Weights of a small GPT-style language model, trained from scratch on English Wikipedia.
Size: 16 layers, width 256, 4 heads of 64, MLP 1024 squared ReLU, vocabulary 8192.
Architecture: RMSNorm before each block, rotary positions, no biases in attention or MLP, embeddings untied during training, normalized queries and keys, some layers without attention, local attention windows, paired heads, gated attention, value embeddings, hashed n-gram embeddings, a smear gate, an embedding shortcut.
Training: a variant of Adam for these matrices, 695M tokens.
Each number is 128 + 24 x the weight over its row's rms, rounded and kept within 0 to 255. Layers, rows and columns count from 0. The size above them is the row's rms in percent of the matrix's.

# layer 5 attention output, 256x256, rms 0.0994, rows 83-255, columns 32-63
size [110 115  96  99  86 100  91 109 109 113 102  94  98 101  98 106  93 106  99 106 104  97 105 103  98 107 106 103 100  99 109  90  99 102 107  94  98 102 101 112 109 108 100  96 106  99 102 104 104  96  96 108 102  99 103 112  97 102 101  98  99 113 109 110 106 100 100  93  91  95 103  98 102  96 102 103  98 106  98 105 104  99 103  96  93 100  99 103  98  99 102 100 100  98 110  94  96 105  95 104 107  98 100 109  93 112 103 102 101 106 101  98 113 105  96  91  98 112  98 109  97  98  87  95  99 100 102  93  97  99 105 109  99 103  98  91 100 103  91 104 110 112  99 101  99  98  97 106 106  95 101 101  94 102  89  94 101 109  96  96  93  80 113  95  95 104  85  98 103 102  98 104 105]
[[109 146 147 186 145 127 173  98 145 122 127 134 102 133 152 113 153 103 133 112  90 125  89 145 102 156 101  94 110 148 156 150]
 [156 168 144 105  95 115 112  54  97 103 122 162 136 147 163 135 138 101 115 143 120 101 154 142 160 104 132 110 139 137 120 161]
 [139 128 147 160  92 114  91 102 167 125 108 131  81 131 123  86 106  92 126 116 137 110 104 121 135 138 134 134 106 143 145 104]
 [186 125  70 122 100 207 158 123  90 105  87 109 134  83 128 128 162 144 148  89 154 123 153 133 155 153 114 121 152 145  83 131]
 [147 134 134 146 114 126  93 123 133  84  98 134 165 123 100 120 114 114 153 135 129 141 109 155 119 103 100 185 115 124 116 116]
 [130  87 124 135 176 170 131 160 144 141 164 156 106 135 140 149 140 125 123 117 104 121  89 128  92 105 102 118  97 119 133 145]
 [134 145 125 136 134 122 156  96  97 150 172 102 108 158 151 154 168 140 129 135 145 135 144  83 116 146 123 124 142 143 152 105]
 [200 140 152  91 118 155 115  79 115 128 106 118  71 120 113 123 120 106 133 125 145 141  94 132 181  99 142 118 150 107 131 158]
 [149 155 106 149 119 117 126 137 151  93 116 114  90 119  65 124 104 111 100 148 128  60 132 114 131 169 136 129 113 134 102 110]
 [135 100 124 121  69 110  64 141 112  76 128 120 128 168 139 170 131 159 113 191 157 159 162 138 149 129 145 146 149  77 127 164]
 [127 137 131 171  67 105 146 125 156 123 126 159 129 145  90 145 111 128 108  92 140 117 121 119 109 102 121 171  96 103  93 141]
 [123 150 145 186 138 140 136 185 107 134 136 152 132 138 123 134 106 148 134 118 100 126 128 151 168 150 120 112  98 127 146 176]
 [139 144 166 148 111 112 121 155 156  99 162 129  75 125 159 101 107 137 124 126 131 105 121 149  95 124 115 103 129 117  90 101]
 [163 100 150  93 112 119 157 117 111  62 107 159 138 136 123 147 130  84 112  94 132 146 154 142 146  80 128 104 157 115 119 130]
 [152 132 125 135  94 131  96  91 172 100 138 123  97 152 128 157 108 124 171 143 121 158 106 158 154 142 104 121 104 129 101 140]
 [137 187 145 137 135 116 190  78 101 149 128 125 187  87 149 140 164 149 124  78 148 122 143  88  91 176 120 124 132  97 117  96]
 [123  55 133 112 157  93 158 183  99 149 109 122 141 113 136 160  85  71  72 145 145 173 120 113 133 123  98 137 125 108 153 149]
 [116 161 103 167 129 137 138  87 136 129 123  93 136 151  47 137 140 147 128 135 118 140 101 111 133  74 168 144 100 130 157  88]
 [131 168 114 119 115 129 109 149 151 125 141 141 110 122 113 156 134 178 151 119 144  98 149 113 185 135 178 110 115 147 108 117]
 [128 132 134 135 124 152 130 117 128 123 141 115 136 103 109 115  74 124  98 141 146 126 128  96 130 110 138  90  96  98 138 101]
 [115 131 135 166 135 113 172 166 146 129  82 144 157 122 114 124 124 112 131  90 100 148 176 118 125  95 155 171 127  88 139  99]
 [112 147 105  69 148 151  84 127 141  74 158 124 126  83 136 104 116 114 120 140 145 103 155 115 159 151  96 127 153  74 141 165]
 [107 149 115  88 127  95 145 101 147 124 145 111 120  97  97 163 116 107 114  66 124 122 143 120 197 123 123 137 128 154 120 166]
 [ 99 112 108 123 129 116 114 106 105 161 137 149 134 153 158 132  98 113 124 105 101 168  86 128 116 113 123 116 105 119 147 147]
 [115  97 116 122 128 103 144 140 130  88 133 127 139 147 116 143 107 120 128  96 118 112 123 128 152 100 106 144 165 154 152 102]
 [130 161 134 154 126 104 135  97 110 154 168 118 143 102 105 142 143 116 127 126 156 137 144 147  91 146 177 113 153 116 121  82]
 [150 107 129 116 129 109 148 129 126 130 160 150 144 108 128 112 103 155  84 129 181 159 108 114 128 147 148 161 141 141 162 142]
 [129 173 148 116 160  89 141 102 126  75 128 123 120 121 139 169 144 157 130 167 138 116 109 160 137 130 123 145 134 175 127 121]
 [132  82 136 120 139 126 178 108 163 100 156 146 128 153 134 132 130 140 126 157 104 125 100 117 101 156 113 142 137 139 132 137]
 [ 97  88 148 148 122  78  86 129 106 109 120 160 128 164 113 165 117 133 133 111  86 143 135 162 121 150 122 113 117 178 126  85]
 [133 158 104 161 148 121 134 154 170 136 153 122 120 150 106 143  87  93 130 142  79 100 135 166 137 120  83 164 118 111  83 154]
 [ 95 102 111 121 128 121 169 128 175 136 134 113 110 137 137  91 121 144 158 142 123 108 118 144 107 133 130 121 135 138 137 135]
 [165 139 166 110 163 125 126  98 143 172 126 182 151  95 145 137 157 132 116  99 108 129 161 131 148 107 132 180 138 140 125 136]
 [122 110 152  97 185  83 127 141 141 136 100 166 140 112  86 139 109 144 137  86 119 127 135 108 170 173 111 157 101 160 113 137]
 [144 127  91 191 144  98 163 103 114 180 147 153 149 160 148 134 154 118 144  94 158 144 149 109 136 148 131 133 132 130 133 102]
 [165 111 118  86 131 132 172 103 138 128  86 108  96 102 141 148 125 111 102 146 106 111 126 106 131 100 106 118 136 115 103 174]
 [117 170 132  81 125 165  98  95 142 100 120 155 145 124 107 137 130 135 113 100 175 137 135 104 161 121 132 164 108 157 115 147]
 [154 168 101 142 114 112  96 153 152 130 136 146 133 102 134  88 133 102 124 138 141 124 147 123  80 157 140 133  98 136 113 117]
 [118 136 184 153 167 108  78 144 134  96 111 146 134 122  89 133 122 144 134 159 106 130 105 175 117 136 109 157 119 145 151 148]
 [121 162 138  97 104 138 150  99 136 117 148 119 142  85 149 142 147 103  92 136 156 140 135  99 152 112  85 127 143 142 135 136]
 [130 118 153 124 109 159 152  87 133 132 117 152  66 167 143 126 159 101 134 146 133 125 114 138 120 131 124  96 121 154 146 120]
 [143 143  95 168 129 105 108 129 128 130 115 124 154 142  99 151 165 142 138 123 154 101  96 114  90 160  95 134  97  85  91  96]
 [123 130 122 129 182 125 132 120 109 150 136 137 134 145 101 149 135 137 149 144  87 123  76 121  92 169 164 124 121 129 116 126]
 [148 108  70 140 141  78 147 143 117 165 136 126 115 111 150 140 131 132 124 126 171 126  97 142 135 120 109 131 149 115 136 129]
 [120 122 101 109 136 145 101 123 122 113 144 174 203 127 111 137 161  99 135 123 119 165  70  99 124 118 127 166 113 115 132 135]
 [163 156 125  71 120 175 107 131 180 150 100 150 119  83  76 115 113 161  95 146 140 114 143 160 131 109 111 137 113 106 101 144]
 [103 125 109 138 120 182 166 130 151  98 147 156 129 148 116 139 156 151 133 118 118 149 100 127 109 125 135 125 166 142 140 122]
 [102 151 138 167 155  92 126 124 165 164 157 176 148 120 149  99  99 133 127 158 143 170 144 119 110 127 165 119 155 108 169 152]
 [131 121  83  92 143 136 160 147 158 132 109 115 125  90 141 132 138 107 125  81 129 103 136 121 153  85 130 132 108 173  94 136]
 [112 119  94 131 111 117 162  98 154 111 145 164 123 111 126 118 141 122 147 115  99 119 122 126 117 118 199 104 107 129 106  92]
 [106 156 162  94 130 128 150 153 115 120 139 127 164  94  75 104 115 136 106 126  99 102 131 106 169  59  64 174 145 168 123 143]
 [ 62 123 135 108 152 155 130 119 151 108  81 132 122 109 147 144 140  96 129 142  86 138 118 156 137 132 118 122 130 148 126 137]
 [127 117 106 133 124 110 121 146 136 156 127 154 139 125 117 135 147 155 122 141  85 116  97 105 112  79 135 124  94 163 134 107]
 [131 156 107 152 124 127 116  67  85 134  80 112 134 118 142 143 157 131 101  98 100  88 110  93 116 110 121 138 133 117  91 112]
 [102 170  90  89 112 116 108 120 112 113  95 151  85 116 139 165  99 125 123 114 148 117  96 145 127 118 110  96 129 110 104 137]
 [138 107 164 132 143 119  88 132 102  99 138 111 128 113 128 124 141  87 114 162 112 130 150 149 126 129 172 106 123 131  79 117]
 [124 153 123  93  97 114 140 113  98 111 136 148 135 141 150 108 157 106 145 109 169 102 142 118 138 162 111  93 105 131 110 115]
 [169 166 132 112 105 133 133 139 148 122 110 122 138 113 105 152  95 126 142 118 130 157 135 123 122 146 110 146 148 102 103 131]
 [110 116 124 102 145  85 149 127 141 129 111 137 138 115 125 139  59 106  74  95  93 144  92 158  70 148 111 120 123  95 128 136]
 [138 153 100 148  66 142 124 131 161 110 151 123 131 141 127 164 137 116 129 140 175  91 145 117 147 139 135 134 105 157  92  85]
 [121 109 131 159 133 158 144  71  96  85 131 141 147 135  70 152 134 126 102 147 127 107 105 123 166 109 131 114 106 146 104 123]
 [136 174 124 131 146 143 115 170 141 138 123 165 128 148  91  89 123 184 115 144  81 105 150 148 175 144 138 124 137 147 106 153]
 [ 95  87 113 127 155 115  98 167 144  97 106 149 101 167 107 135 126 133  95 151 148 116 139 120 108 186 129 176 150  90 140 124]
 [117  85 131 130 153 127 134 122  82 148 154 165 131 137 137 121 118  87 121 159  98 137 110 133 154 130 121 111 161 102 135 156]
 [ 72 140 151 116 103 142 112 127 111 137 114 152 107 115 140 123 130 151 134 112 135 114 120  81  94 117 121 143 154 132 140 118]
 [162 136 105 191 120  97 124 122 138  56 132  98 163 127 125 136 161 127 118 165 133 145 152 166 130 195 148 137 108 101 133 108]
 [141  90 115  96 151 133 155 121 149  90 151 105 144  99 149 132 153 164 150 135 212 134  75 136 115 165 113  97 139 116 158 129]
 [151 174 149 129 115 159 123  97 115 150 147 153  82 122 128 123 141 108  80  76 137 103 111  94 115  89 132 124 143 130 114 148]
 [108 131 122 110 111 168 143 144 107 125 139 104  75 130 139 116 171  97  89 107 143 133 126 110  85 161 130  76 134 110 154 125]
 [ 99 137 122  93 137 137 120 168 100 121 123 148 137  98 132 118 133 136 142 130  93 103 126 138 152 170 133 135 143 147  70 126]
 [106 131 101 155 103 129 147 142 121 119  87  90 137  98  90 144 137 144 118 117 136  95 120  91 110 131 114 111 169  97 114 118]
 [143 143 127 127 110 113 147 136  89 138 116  98 127 114 154 107 104  75 124 133  98 124 160 135 122 140 137 105 143  85  89 124]
 [ 98  98 122 107  98 126 161 128 106 123 127 120 123 113 116 129 140 143 113 124 102 149 105  92 124 117 141 136 142 121 153 107]
 [102 140 163 118 133 113 119  87  87 138 139 110 101 108  84 108  92 116 115 131 152 122 146 170 127 179 131 129 127 122 143 144]
 [ 94 153 143 124 183 123  95 121 105 131 156 139 135 129 136 138  96 136 166  94 147  98 137 140 177 141 148 125 148 140 105 117]
 [121 112 134 139 134 139 132  88 130 111 161 120 124 145 170 133 130 119 112 112 128 127 169 124 125  91 115 103 138  92 169 174]
 [118 136 127 133 111 123 112  92 128 150 130 111  98 125 147 125 117 139 149 147 129 139 120  77 139 132 113 118  99 129 105 100]
 [142 146 115 154 120 136 150 114 140 107 152 148 175 140  51 116 132 123 132 107  55 152 126 127 123 126 129 133 118 166 118 119]
 [146 140 125 168  95 136 140 131 117  99 158 145 148 121  81 130 105 112 110 145 163 108 120 212  99 145 123 133  97 140 101 125]
 [117 101 105 147  79 120 138 128 127 132 124 115 100  83  94 131 124 155 113 124 125 101  99  84 156 107 183  99 140 133 147  93]
 [112  99 131 140 104  97  84 131 119 120 128  68 131 123 155 101 134 142 110 174 150  86 140  97 104 131 140 140 108  89 143  95]
 [124 103 166 131 122 147  77  80 145 136 149 145 151 107 137 154 155 147 118 105 130 122 133 108 113 132 119 100 118 154 134 116]
 [166 150  98 164 118 153 152 164 190 183 130 107 131 174 151  89 112 148 161 120 130 146 109 104 127 152 149 106 126 144 163 120]
 [161 180 114 151 110 153 156 173 135 122 122 119 128 114 134 115 124 128 131 133 124 134  97  92 111 169 148 136  97  89 127 138]
 [150 169 129  51 129 175 103 119 103 144 137 142 128 130 139  85 107 118 150 129 146 155 105 110 175 133 127 119 174 118 180 164]
 [145 134 123 130 151 180  85 111 160 117 124  96 100 126 127  87 110 132 148 134 100 123 139 114  99 104 119  76 100 117 160 130]
 [117 143 157 109 134  80 141 107 147 137 156 139 125 144 118 134 164 127 112 108 126 188 138 134 122 125 114 176 109 148 138 109]
 [134 149 122 147  96 123 110 142 163 119 142  97 114 133 149 144 112 142 174 124 109 118 131 111 108 148  98 138 106 109 170 114]
 [164 138  84 131  95 118  98 149 192 149 134 160 159 154  78 108 112 146 102 118  93  78 124 159 184  93 152 123 120 147 136 129]
 [132 138 110  96 134 123 148 127 148 173  99 147 133 121 121 125  85 141  99 153 138 154 100 119 145 124 106 139 119  71 152 132]
 [121 122 156 115 121 122 132 132 115 142 126 158  90 100 134 103 123  99 124  90 157 149 130 107 114  81  96 149 120  96 100 158]
 [146 123 105  89 104 100 112 158 170 119 103  79 125 113 116 133 114 130 123 141 101 119 109 114 123 119 122 163 104 163 145 116]
 [125 135  96  82  83  90  98 129 100  93 104 159 102 110 124 134 112 103 126 119 139  78 113 118 144  94 174 128 130 114 148 120]
 [ 96 149  77 157 129 153  74 128 122 155 121 117  58 119 107  85 193 148 130 118 139 106 111 137  99 143 123  85 101 126 129 144]
 [127 105 113 103 106 150 154 121  96  88 158 129  86 136 142  69 168 138 129 140 145 128 152 117 100 170 140  92 124 109 136 108]
 [106 104 117 110 126 116 119 108 175 179 146 144 148  94 125 127  77 118 132 128  90 155 109  83 120  90 130 147 165 155 133 133]
 [103 169 107 115 136 132 138  86 153 163 130  85 141 151 206 102 136 123 178 103 159  76 153 127 169  90 115 142 137 144 127 182]
 [100 109 134 161 103  91 126 145 151 121  97 134 174 147 104 173 183 126 153 131 151 115  72  82  70 119  99 143 122 125 138  85]
 [138 143 147 131 131 125 167 154 100 161 117 123 150  93 130 113 118 101 129 103 133  98 141 100  89 154 117 121 147 127  96 142]
 [130 147 115 145  54 120 127  88 155 112 118 141 138 115 117 137 109 126 102 119 176 113 124 112 147 105 147 143 125 169 133 103]
 [163 155 160 137 110 147  86 108 127 112 116 105 125 142 104  82 134 112 130 125 111 128 154 132  85 173 137 102 118 139 157 124]
 [ 81 111 138 137 157 146 115 148 175 128 154 131 101 128 132 109 132 140 171 162  77 136 104 166  97 139 145 104 116 163 176  93]
 [129 143 127  97 114 148 125 147 143 123 116 116 123 120  85 150 118 135  97 121 110 154 103 158 118  95 128 126 137 138 149 160]
 [160  86  89 107 105 149 118  92 140 104 114  93 161 134 125 178 107 101 111 158 125 141 147 136 113 102 163  96 165 128 135 100]
 [130 130 149  72 125 121 139 143 142  90 123 169  73 131 120  97 105 126 111 125 114 100 127 140 151 105 115  96 137 128 120 164]
 [139 157 102 118  68 104 134 110 167 125 131 102 145  68 174  89 122 115 131 136 120  80 112  97 107 127 134 127 127 132 153 125]
 [124 147  87 162 102  96 133  91 126  70 142 178 167 124 121 120 154 140 109  96 131 109 125 105 166  91 144 119 136 103  95 155]
 [114 136 133 161 108 152 163 110 153 132 141  97 125 103 131  86  93 111 140  99 138  76 126 161 130 109 140 120 111 145 136 186]
 [ 66 129 134 133 154 112  93 133 109 155 198 129 145  88 147 122 117 118 121 133 145 149  91 159 141 137 139 108 137 134 126 148]
 [145 130 111 119 137 121 143 110 113 164 142 143 138 126 130 139 141 183  93  86 126 142 117 110 124 110 104 172 142 123 128  77]
 [142  98 125 136 135 164 216 142 122  93 179 100 173 156 185 155 132 124 140  97 136 149 147 161 141 181 125 155 145 132 123 130]
 [121 135 147 108 168 130 154 163 123 141 142  95  95 127 174  86 102 116 107 121 171 107 159 137 167 133 113 137 135 103 143 128]
 [ 91 113  90 115 166 114 119 135 147 115 172 108 141  98 133 121 127 115 124 188 108 122  90 124 102 117 151 122 142 118 150 169]
 [ 87 138 102 117 129 120 106 150 142 134  99 143 163 119  85  98 126 113 118 142 119 106 154 147 155 129 150 157 135 144 114 137]
 [ 93 113 184  99 172 124 120 159 118 139 118 169 128 105 111 140  78 101 129 152  75 146 108 152 115 175 119 145 153 146 131 166]
 [108 202 136 123 103 164 112 128 115 138 109 134  81  81 128 159 149 160 137 122 130 142 128 112 113 107 103 120 115 126 130  85]
 [142 119 107 109 149 112 102 163 125 100 122 110 139 129 118 102 100 123 142 125 129 129 147 138 159 123 137 133 107  98  62 157]
 [143 101 114 101 136 133 185 161 143 112 169 161  88 153 107  90  92 175 132 111 133 136 116 109 135 107  53 149 105 151 133 169]
 [133 147 154 100 133 163  88 123 177 127 132 111  85 128 139  88  98 124 157 136 146 137 113 115 126  88 106 125 118 138 132  94]
 [129 131 123  90 115 107 102 108 104  78 175  98  81 133 177 157 121  62 142 131 121 131 152  71 149  95 113  89 116 130 126 134]
 [113  85 123 113 193 134  98 121 107 120 160  98 116 130 135 112 128 112 145 133 118 171 124 136 154 126 123 138 129 128 101 121]
 [144 115 169 176 114 149 100 116 132 147  74 118 119 134 122 175 119 140 135 137  76 127 121 158 125 127 164 129 144 150 158  89]
 [149 172 136 115 112 147 119  91 156 139 138 105 126 143 132 144 152 121 150 128 111 184 108 110 164  92  86 153 123 162 122 155]
 [157 163 167 108 119 155 128 122 172 103  95 158 106 110  80 149 170 102 138 151 168 146 119 165 109 105 127 149 147 119 152 149]
 [115 132 142 135 141  72 132 129 101 119 140 190 116 141 167 123 109  80 147 140 136 146 147 139 164 131 129 176 139 120 137 145]
 [ 84 140 141 119 114  92 103 112 158 108 150 118 154  85 150 139 104  95 146 136 133 158  90 142 112 103  71 120 122 139  93 126]
 [ 80 131 117 104 161  90 129 120  87  93 122  94 129 184 182 106 103 103 124  92 164  82 149 109 132 136  98 121 147 127 126 115]
 [123 131 130 130  62 113 112 140 132 123 115 117 126 134 131 110 133 120 149 141 154 138 138 112 159 145 119 128 121 110 111 144]
 [119 130 106 105  95 128 152  90 145  91 161 126 159 112 140 115 149 120 109 142  96 103 105  97 119 109 101 127 146 166 129  84]
 [146 119 140 124 126 151 121 128 144  98 143 104 130 124 152 153 142  91 157 132 169 133 149  99 150 111 139 159 129  86 144  93]
 [147 106 131 132 145 101 185 140 164 116 104 119 141 146 131 143  93 115 137 163  96 118 150 132 151 115  98 157 141 156 109 127]
 [140 122  99 142 141 149 154 166 142 156 126 159 147 148  78 123 102 145 139  98 125 155 131 149 107 154 118 150 102 133 120 119]
 [157 113 129 143 121 115 133 164 126 157  96 148 127 143 145 142  99 134 110 111 127 120 149 129 137 146 150 166  92 166 118 132]
 [132 171 119 122 139 154 164 112 114 133 125 105 140 125 129  89 132 135 138 132 110  86 170 133 130 123 125  79 146 159  81 123]
 [127 106 122 170 109  87 109 114 149 149 121 115 178 126 120 123 146 137 132 112  95 145 142 192 129  86 149 154 104 145 119 125]
 [114 118 140 146  66  93 135 129 138 125 120 114 137 127 123 146  78 127 112 134 126  72  94 123 124 147 132 153 124 152 104 119]
 [ 89  88 122 115 156  88 130 124 143 149 129 125 154  99 182 143 129  88 140  98 160 182 107 141 123 131 115 152 135 134 149 133]
 [112 115 126 105 133 121 121 160 153 123 124 157  77 120 139 123 105  87 156 121 140 123 117 126 112 143 131 160 140 110 202 125]
 [145 122 125 169 124 143 137  86 149 129 169 104 162 139 169 117 142 144 112 109 178 169 144 109 110 120 118  98 132 142 157 110]
 [120 144 121 142 131 137 137 115 105  93 117 118 145 117 114 115 136 137 140 139 109 127  87 105 114 132 154 117 123  76 155 128]
 [105 105 149 176 121 130 127 124 130 126 143 123  95 122 107 123 139  99 150 142 166 113 101 145  83 149 122 154 161  84 137 124]
 [134 138 107 107 171 163 145 122 151 139 108 130 131 122 190 127 165 156 162 131 157 118 155 110 131 106 129  91 144 179 119 123]
 [109  87  87 123 110 163 122 155 138 111 108 112 110 123 136 128 128 119 159 146  91 121 138  98  54 160 162 106 129 186 111  95]
 [142 145 131 117  90 161 117 118 150  98 132 107 122 167 132 114 123 122 129 138 134 107 148 149  96 114 154 105 120  68 140 119]
 [102 123 151 113 160 149 167 153 141 117 126 105 171 131 154 142 129 132 133 108 118 114 136 109 157 138 108 165  95 142 153 149]
 [102  82 152 128 103 159 110 122 132 143 116  89 126 154 131 137 120 128 128 169 110 138  98 153 134  88 165 119 135 133 130 131]
 [ 84 117 148 145 107 134 124 120 120 125 172 128 135 153 111 144  71 153  67 147 116 174 108 119 108 181 101 128 155 116 115 152]
 [126 103 110 132 176 146 115 107  93 158 121 110 141  92  75  97 137 155 129 148  75 113 101 123 101 141 174 129 135  82 142 134]
 [133 160  94 102  77 141 134  56 116 110  95 148 140 108 143 130 150 170 120 118 148 126 100  70 142 127 110 155  95 113 167 121]
 [131 120 152 147 149 132 192 155 110 135 102  85  93  76 137 107 134 129 157 115 152  76 137 163 106 164 128 152 102 160 125 128]
 [ 93 140 101 148 131 131 132 197 129 132 120 108 145 126 128 145 135 171 141 102 104 108 163 129 156 165  99 103  88 164  90 129]
 [111 144 153 154 144 133 125 126 162 135  94 166 108 128 141 140 103 146 142 134  98 121 133 113 102 124  84  84 138 143 134 123]
 [154  96 147 109 178 147 171 127  98 139 158 100  79 132 120 133  77 118 110 160  74 161 109 163 127 134 144 118 131 108 115 140]
 [157 153 114  94 104 154 186 118 126 114 147 124 144  98 176 116 152 130 132 129 126 100 179 119 117 112 109 125 153 194 124 111]
 [109  87 119 117 155 126  87 172 117 145 121 121 145 124 122 182 123  90  88 150 141 119 182 110 102 110 160  94 124 160 123 149]
 [127 145 128 141 126  97 125 111 152  97 114 170 128 137 106 129 132 143 160 121 112 116  66 161 144 131 135 121 125 130 124 131]
 [150 114 104 159 128 115 118 153  93 125  93 152 119 107 134 128 138 136 100 159 136 103 128 178 165 127 164 120 122 105 119 113]
 [144 114 150 159 115 122 119 136 127  78 137 151 146 127 112 137 136 139 112  82 130 128 154 114 119 153 145 119 131 149 103 128]
 [117 138 130 133 107 138 121 155 148 105  96 102 108 102  79  97 119 126 121 168 131  85  48 132 100 123 127 128  61 122 121 156]
 [145 121 162 130 116 109 128 153 131 133 105 152 181 143  72 130 126 132 103 116 161 167 141 133 103 122 133 135 140 117  80 133]
 [126 104 119 116 146 142 154  79 107 130 149 144 124 130 130 117 186 111 145  84 129 126 121  78 116 156 151  94  92 137 160  95]
 [157 170 115 138 111 123 103 120 135 160 154 108 119 122 101 139 134 101 141 141 102 103 145 131 128 108 160 108 132 144 172 113]
 [136 130 113 155 178 126 144 202 149 143 178 137 160 133 149 107 164 110 139 141 168 123 135 162 129 176  99 120  80 140 144 170]
 [156 106 119 126 188 172 135 140 124 154 135  89 124  99 123 132 120 129 114 116 154 132 156 133 112 164 152 130 129 150 110 155]
 [116 144 129 133 138 125 148  96 110 117 159 130 117 141 142 125 147 132 127 102 163 137 151 162 163 145 125 135 104 119 138  90]
 [146  94 124 118 156 185 102  92 133 136  68 112 113 127 117  97 123 108 144 165 102 102 114 108  88 132 153  93 144 109 116 102]
 [119 180 104 140 142 122 116 125 133 138 124 129 118 105 160 115 104 128 137 115  73 133 106 106 101  99 118 101  89 105 176 107]
 [137 126 153 176 189 135 127 136 116 171 117  98 128 111 127 138 119 127 123  97 127 149 153 122 161 142 158 167 116 104 118 147]
 [171 156 178 137 140 149 114 134 145 127 155 111 117 176 159 121 147 139 139  95  69 105 133 173 120 123 128 110 154 158 121 113]
 [103 148 147 177 145  99 146 123 149 158 155 142 153 178 157 122 131 150 159 167  80  99 119  86 124 133 129 153 111 135 154 104]
 [103  88  85 117 147 113 186 154 173 118 172 139 161  88 150 114 131 125 112  93 134 143 117 192 148 134 128 114 130 147 121 154]
 [150 119 173 127 123 115 127 159 173 139 113 115 119 119 112 134 155 155 134 160  87 144 137 129 102 128 112 134 152 119 131 153]
 [164 144 115  94 128 125 148 140 162  93 160 128 151 109 154 120  96 122 149  97 125  98 131  95 135 108 137 107 154 159 141 104]]